config.toml
n_head = 7
norm = "rmsnorm"
norm_place = "pre"
positions = "rope"
rope_base = 10000.0
rope_fraction = 1.0
parallel_block = false
init_std_up = 0.0839
beta2 = 0.98
warmup_steps = 257
decay_fraction = 0.627
batch_tokens = 32768
seq_len = 256
z_loss = 0.0001
steps = 4557
Each number is 128 + 24 x the weight over its row's rms, rounded and kept within 0 to 255. Layers, rows and columns count from 0. Numbers have three digits each. The size before them is the row's rms in percent of the matrix's.

# layer 2 MLP down (transposed), 768x224, rms 0.0519, rows 560-579, columns 112-223
100:152139083131110163152131133086105134126088128099171153106117170132121110101090091128138121154153090135128127167136127179150127139115097153156140116096109165137094144158152110191145128110170110103131146112116141119093144131141147152137178112163124140199110143152099121103143092096168171147082102127134120168166147086145115159159114131151
101:119155132121115130127099096131129089120117116126141130125104154132129111148146091161125143129122093125102146136126162130120141106144138127081147122128068137192126159155136136143125143098097130130115109102166131115131117133086095142110106131186130136119127107123153066161108123101128149156082162145088103164079132141108128119106139096113
106:149128141125129133107081150169114116153157144137139113105155149134145110140152116126092127155138126087123088118171107138166088167138146097161141098099126166110143147134167128119164110135124123137173052130138148139130042143109113100102122116115089144141159126115083162164129120155111158157107126138112131127127120146117145129124089144119
096:125125135121109124099096102110099145078175141125135114111134118131149134126143131149121164160083154085156163103120111082119130076151128138112161113136152139105192152184141131108130162100163130191131113112151102120134143123106115131124100174110122105075104150169135126113094141087130129216147107131111156124125117131172110125133154124148
103:104188100119107129157106153129157121126176086145116107137111106101120166127153155151162110106116152100131137115099073125147141124128106128114150167156101072132135104144162100113115119137161082173146129138123114112137123065119096131107116103130115149108092083087106170118125128116139117113160174142113155158120081107130119167126112107145
110:152077172094098133136204093086133153139115167117103138192160136125152140164137102106150092137100119097106144150141117153129122141128161107104143123116154151117081134087140140073105125110130108146093140145154134099137124114120139114164133122136128152153126145139126124138172134133120107078162124101061151095155141149111140111120136152096
095:128134110144148121102102112117120117167158110123101105141145106113157119130177122137116156089091124124101146177093151094138122071123109147101126108118119147143106147155155106188126130113164098109155106145144138144098131098138127143121122122137130132099111129140143114140130142139132141111133120143174114081140141128175153157094113118140
098:144150125109147104133145120136143119137115129147160119106130116150135114161136118145141066120165164166101129108117129146165118157131133112110126111190105162119124138088119136098148172161103115151132119142195126132124108107137120097168125125107152103125103125114103132125123177119138094145092124175121111117153128155144131108158123084104
098:124090141126107106131137124152130079168125123115118145136174124145117075132076090072096140146105136119134153158140106147131107114116100136124170131089101132108154167134135125108135135150141137141200119156131177102117119119082149105085135085146112083125144153148147132149127121138069152108061136098141137161114116122114128164102149111108
105:172148126141119082117111129136140137147145087131089131131143112103120121121096130124156174097122145172084170096134138126135118141127151087142131095106152155100122119116130136146148132153108105148114125170104150133100094131129145165088126136137152125163079129140074126141119123084111146114139130127101160112119142081122133120122117102095
095:136137164113109135146118088133136140144156101116076123146137111154162112137168117127084107144161139101118139082146084188149168125157165125133152137125108096191125105116082158111104133122158105147127137117130122112138123105137120174125155095168139103096099119127159091103112116105137081155114165114171125122130119125099109125138075131117
096:112168133118101175134197128133147131131137127125139100147100142132171141124117136098143114098070082128139107132114147140114144175126095123187114120107140112139129113125142166162091125148121107133090127170115149153137086152171094137153156104136107084155156154139134160131140124097113117110098149133152078143130112158098160120125126149075
090:146161136137153120148128091117134120141145134149134139166118093163106120121135128131126144120187115111154137153152150101110120134134119148148127109148105113151129132130163111143152142123137121150115166155165121134110092129104119135091135178138125137123152109124160094093145157117163109160107164131182112100146133133122144136105141124096
098:132101139154120103120121094136145161125106182134118130148104147140152113156096149138121145152126128087141137146148119131158137121142127168072131156085161164116120128200097140085088109114155110161121120114106111154167109120149149112141171138108127128094131073202160123076108137122122121141098090121143161160126139129141167130129122137128
091:149130121103113115116155152135138166102137125134105082061110126129120128103105132127160111168167146157111114067118145142126135151135143126119167117119100113134121113112121107097137139128109125086149134146129148128109125114097165142140160129128147132093092108097156129124052173148141166138130116162136104083103148139148106157113125098114
103:131118127137131110102087102148107117115156148130138175131132134091126130140108159136142113118120139141118133123114132110172076136092084143104108104177131136132104146127103119147129111094156119118096165143163123116205120105144095129174119110149149106124137106165094127145110085148128133166112168151124109113081140136147138129110130135110
102:124118085121094171154128164165137116140129110120174118114149126147149086152122118147133131109087176074121160149183115116131168145127170150113126125146120136144113136080154088148147131120137137148138112119110106121132109159122121135102125095158106134115119099097151146145121170155100118132138130116105149123141139127093090111143156163109
103:107094136174101104161133118138172077118122133099133092143162134119121133170126161105153141134117102123146123102123111137189137178103146164127094169060155136124156140122121140112146124112104107102114139167140147107139145114147106103143163135107118166136083148153140114139080088162145086169115107084132112106122137099167105150166100112114
094:080087107169094070145147154129089138154145124136130156127124134118111085130123113131130115135139098109138144101140155101107144110097155141094069110095138155125102100112143147118143117135136143109132155098113122132126144107124143134136078164111106159105161172103131138138121133171119118128150088130098122116168145107140127137119126155079
106:116097142102124096120144122121119142138106137127132129096115118119123115144146150135085140142135085111146122139140183122111104195128165130143146097104119136135104097149126111123147130144101111153095117142186138092125133104153112115115113163113126124152165136150112101134158140108116111154082147120123132052180123130098137105175140135109
# layer 2 MLP gate, 768x224, rms 0.063, rows 561-579, columns 112-223
098:127128120117163114122107090123119118119109088071115129119126093132139138094135161162117115140144121145126106162120161179167128109138157116119151117147131134080078119089134117131198126135158123158121123136074112131139141128120111112205122128138158144144148130105097122128151111139138127148145117115176114112163114109128135161153154148098
104:118102132142123125131113164141182174130159118161156153107082113116086168107168141104140121134125157174127123168120087140098124134136141139130136140126138077129115126141145083131134126108128119105098114118128134075141121109082113116128127135151148168141155118158137136123108092159115122119148133136123108072142158113121121162145125122122
096:132174137148153130098141147103143147189170111142140141097120146141160128106132117137120142128161154137116121121119146132150144122133133101087141132115168129132135166114104121083101130090131131153093093159150151162142137142127097068148144156109141152119132121128129142167107153144143101126169162087128128150108150153114128132129156160127
105:099095142119084108098155153155111087118161146150149141130118099085158125116161106131135114140102171122151181146133106121105141143112100097139120125193128091119151132158111109151090140153141156120084124136130159125145163139137156093124100129095125157130091113131114140140123084116127140148129152090110164131151131102149107119158152144172
109:146100100122161085135098064110114165112135125112157087139091087136098137158121145117103115096127128134104138140128115114115112107137085104081131187085120087143105105101118098155141137138179133110115082122098129143134171135119121126116102086118120104110112146125092117151098160146105166124117144123104183105090097121110140139143106096107
095:097107146137140132130113152147169169135136127118154102141095150142109098166124144098067117141178129164109129171132111094076150126130119161122100108140143115183123088144122133137109156115150124218111141106129104107137107146089129171091107159161140171140127102162173099141136105178134102103146114131061121128128122109090058124151108127132
098:130067124130129106096117137140159146087169138119164131143083118117142126071145118098108105128109144143127125117109096088079136130133109114130100146113167111142162112137096116134107127142156145085124090154125102149140128134157097113165141079131145153084131136116093165128111126129143125148136116132129100098143159145131094153141162104162
095:106139054136133161103092117138087160095117119165125141134100135124108138092129131132157109107086118165103138114162140160104105128131083149148131130132106094105088130133151147140137100162129141131134096129127104135091123129132129165136129136155142154128168164191122151138125160135130144174105111132106149142147095160126134105125114079105
103:099134116088125127104138118109136133128150097171119112096152128129129135111120064124119141097112099125160155156129129082113106123142090147127122130162075113135143112110132154104125111116131123142140128144125108152120155137120138122146114161148090122102105104135120130138105140099101097150098212144130139132139163166133098158143182099126
097:096132132102116082131113163105112124128146101123066119136112110144131113112099138083131107106105115114128127132135173099106136074134121144153110102190119147104106137129112141156164107138135134135162087118113114139126092139146143136104153141125133181139145157127093170111097119143087130135102114145127162082153137086127097138144142130111
099:146168125115143101100124154155133122204146092140151137163103115147146138145111169130138136114127115143147103125135148104130163092135165071124148167126144122134110171142180103090121131155142128134084105123145106096154169121145125141133112096088131134144136135172134126122120127129135133124148133120119149193164120121086101113127103152140
097:105121136116132146157129098161132155117093107131156124174086139137141159152159163145116145146181181143112158144097145130121146117143100125130110110128101113153114110105151121147163162134140134153124134172133071140117136174161139141115118144143112127162160058136167122132142079112173121109135100060095151154098116157103105100131132130142
100:156117103139132081141108135134104127143125154172140172119138105076147123177118156104117157140115076122090130151117091138164140116158140129117126138097142124130095131116119101134103142112100155125126162153100117121113147141138151066165115123158161126124064119161140118114082082130138071126105129140079134095123138099098147139172126115058
091:115120110073158160099153154108088125171101137188099093141128119104140124096155140091115103100142144158087120135160096114134143128126096107154143176149115115144150138118162109171135122150106090154083088101145120172120128111151091141111119140124125141151088135132119129152106145151145092167111117143106118157177084136119133092192131093143
099:076129091128114129143122087119100156115115100181111126156096105153081131141141140126105082100134110171142190108149089125097113116140154088133118140139120129137131158128108100158146131128131137124100147156102132093077126135127128156131131158120089144115155098123113113174092126151138125088128158120099124063151132143131091126153159120135
102:083101133116143158123156124149146131156119130125134106140129104102127161108128139150138134118146147144132131181127098133114117154171108112132131143129138118137139181121110087147104164100131125089100139149141130130141160152115110139157124136093092118098155145140128127178118150122157118140169104076112149137129112112114101172201167110177
101:146124130106125107150123145102165102130100175127120122101122122099138124112148118105155123128142131161132144163110137111129131113077134122110085126189175084115100098164115088093134138116105073142135123131092152097136128131134100140152165092148126137102138165125102107171086128158109131147105184132111109151136131136120108121124131092109
096:128134072098126122133137145148119151112138104202154135114141140083118138131137131160174105104141131129133104104116136108072119091128167121121149137168148131120127119133147087111136107115137160116122110121107097134169147131163142150131160136099143135092152165126139177116131184153070150118139178109121086120107147124170173153129107126185
102:122111124112163139141121144160130175131141160151127140126105136161149138128151091069119113118144124164108135150102102150123128108116097120119136101137126156110114124153156164143102138114123118137132112101124078099129115120125120130155113133174110133129132166198132168148099167168154153129045148082140144107105154143116102178156153143120
# layer 2 MLP up, 768x224, rms 0.0615, rows 561-579, columns 112-223
097:154152133100164089162175116170130091094130120090124107118127117143153199098117156139134143134118126158094164097116125127140135169122122138174103139126116131127100128102126138128134104148142136126143085158114117099167126140108137126141121121140134122126107124160160101108150102219127110146150132131119099111143124100177120162135150141091
103:108119119187125091160120134139129129141134096140142119169108118125131133139135124127093146147089162152115150144123119143140109147106125062112102122148165118112155133138154141159141115146109118103106117163105128107101110165134115174117089105110081150115155153108109117124132093160126151081142105152148102132179124135129082135124082079085
098:114133133114150120136147154112138109153155168146111102094148177138158139124139164110151127140141111107117114153104150142128154114105082145144132090129158114088110129081166143085132137105087135098125142160130154149152138137135158140118128159059107136129153170080157126093135131066128101087104144131126099130102149136110130112107153147166
106:146146104130129120106142086099121142158165145114134088137117124122169125117151138148155114121143136155122134150134141104133107142108161201131167098144149128148158121151154130121141095129093122102114123130126115093125090060182147151128128193138091102123133142117168137150122167128106134145114142142132119131131142129159112136127113172090
107:116179136145136125125101091185128089116090139127124120123135116153111127151140144154141149184074137133129147118131106127143140117139105151149128103107123112142164147158148147144171107123166110121148091162149156125097081151099137128155123073143126116100126126145096134074125145180136157116102117137139143119108142120115149134130117076146
093:110087108122110136137081132157145138122148080102093144142082099133118190102135142130129128109129129118133113129128078130127149098127120134154152143154132115129165111113143132122130112139108115118138116133120153083122155166083168136126142081113163111125178129096145110137119150124156118171128123160087125144149110082137127142115127091134
101:156141151116103141107128131107159166104112133099153135150084109128135162119143087098080147108134101114105098123131114187118123131111112103141133126114130113147133123116137124155133138128087132134153095153136128150149125118109100109166136167170172161136121127147086119153162113098142100164109150140099181133125094100147114132138140074136
098:143143145125141144164124105115131123161115103111127121169096132084138130177144142182133120095137127159129120106152141108105144089172152120112101147140166141113101157087125127105107156143135098121082156119143105120123167096106151151115125107083151153107120121102122088112139120111153118116162122116136104138143074130125076121157167103136
107:119127137109155095129171147155148111119156170119129154082132135121137118124151170128125107117108087114113095113125162159131114123145184141100104184140098137162096145118129132092142124115143104133134143108137138142159167127106108121146104094125141102181163111151143099095152133120147160182149139147100109107167114111120059156126131167177
094:128124113099130118109148147168063126105123125111057133141127087168080111131101131109123119068132138126126136136150171108137148098117091140140111114162151146101119145121139116169168111134139113101144156121108133117115126097114125122133191138140120125136107149105104136109134133093068139135104083130103132134145137111156132135167121111108
097:147118125140140085110077109125119149164116126122139136126137163156126100114145150122126149133200168107101116148102162169121137136106165115134118118154126151112129201116120097093130127122173138169111104139122103133140151121105121138135129125090151122080120075106136117147106155151132175108131141138119130147142136142125100124115111086153
093:117129092138088154133153122122088128137117130147145113117117130173141156119144134123107098156100151148106130126112102120139155143098166138101128153121174143102131120109133138110118147088141115123172125109104126135123104130156137126148143101097119114105109133161157112151152128073139172109122092129101167135099159123118113124109162088137
094:131076118107143172136103120122129104151107123119128156159123117128124130139140100151137128129158175156143107115127111136091125128152137100146100089153153153122103150111089152145125173085117123120122152115161103087132174142099115137107117142131135138116139125152107158126146164132133111123162160092115128140089153109122132143142100149136
091:144105080105123133097149103113131135127141171093138128132100109151082120145109119131105148084130125127114127098105121132126167125138047095160102125094132165195106155106125103136117123149131146134127118129134119115092122139103127085104115105164156143173158186124128155145160096090140112104162114135113148125112100112130147129134106139113
097:122157138143148155150112180142132135099163113122118147094124141076156113129131111173121140108136142135152122131104121176106103133135166130143133132140160135164122120108093119137130168116135148124082118156175089131110127119163103138132125139113135129102131126127124157155091143100147108141125160079133161146148106128158128128115055158122
106:091180111159083125136113147133127112139128106108096126117117145119112070115091124147119096137162145114162087147113143129150122107114154145171136128140148129130074110178146152101167117116100127132180161111121105138132101095146116084113140191175160130134121134132141100120124152147096121125136175132157063133137108132092119145123105122097
105:097109110130146124118146149129151138110106174108130142135088118115105134113142135084098145148162128133120126130125114118110153132152123115144131153080098100131141128132112142087120128088156131160128089142141070117132136130071090168168144120084154084073135103095111115119119132116119113167117126165126094182124124090135126169091143130133
092:117117149125132136155128118129155142123151107125126107115135121097132103149147099139125120148149108092160121155123148122164112135137071167167117099094068136141105155139142147147080121121117083115127128114106144102119082112134185174153105131175141153123109130098119136164141139126106085145133125108095098133163132125127091147170170101116
103:095169114103140132171116124118137154120128154122130167124155136123122128160153120114112114128127104168137133108132115139091137117152065147149099135125164133092103108082126146130126115141118071152136103108135124145114148110110144120129102175130106138109152122119116147148111140104111156118129152195135099165137133123118102119135128084138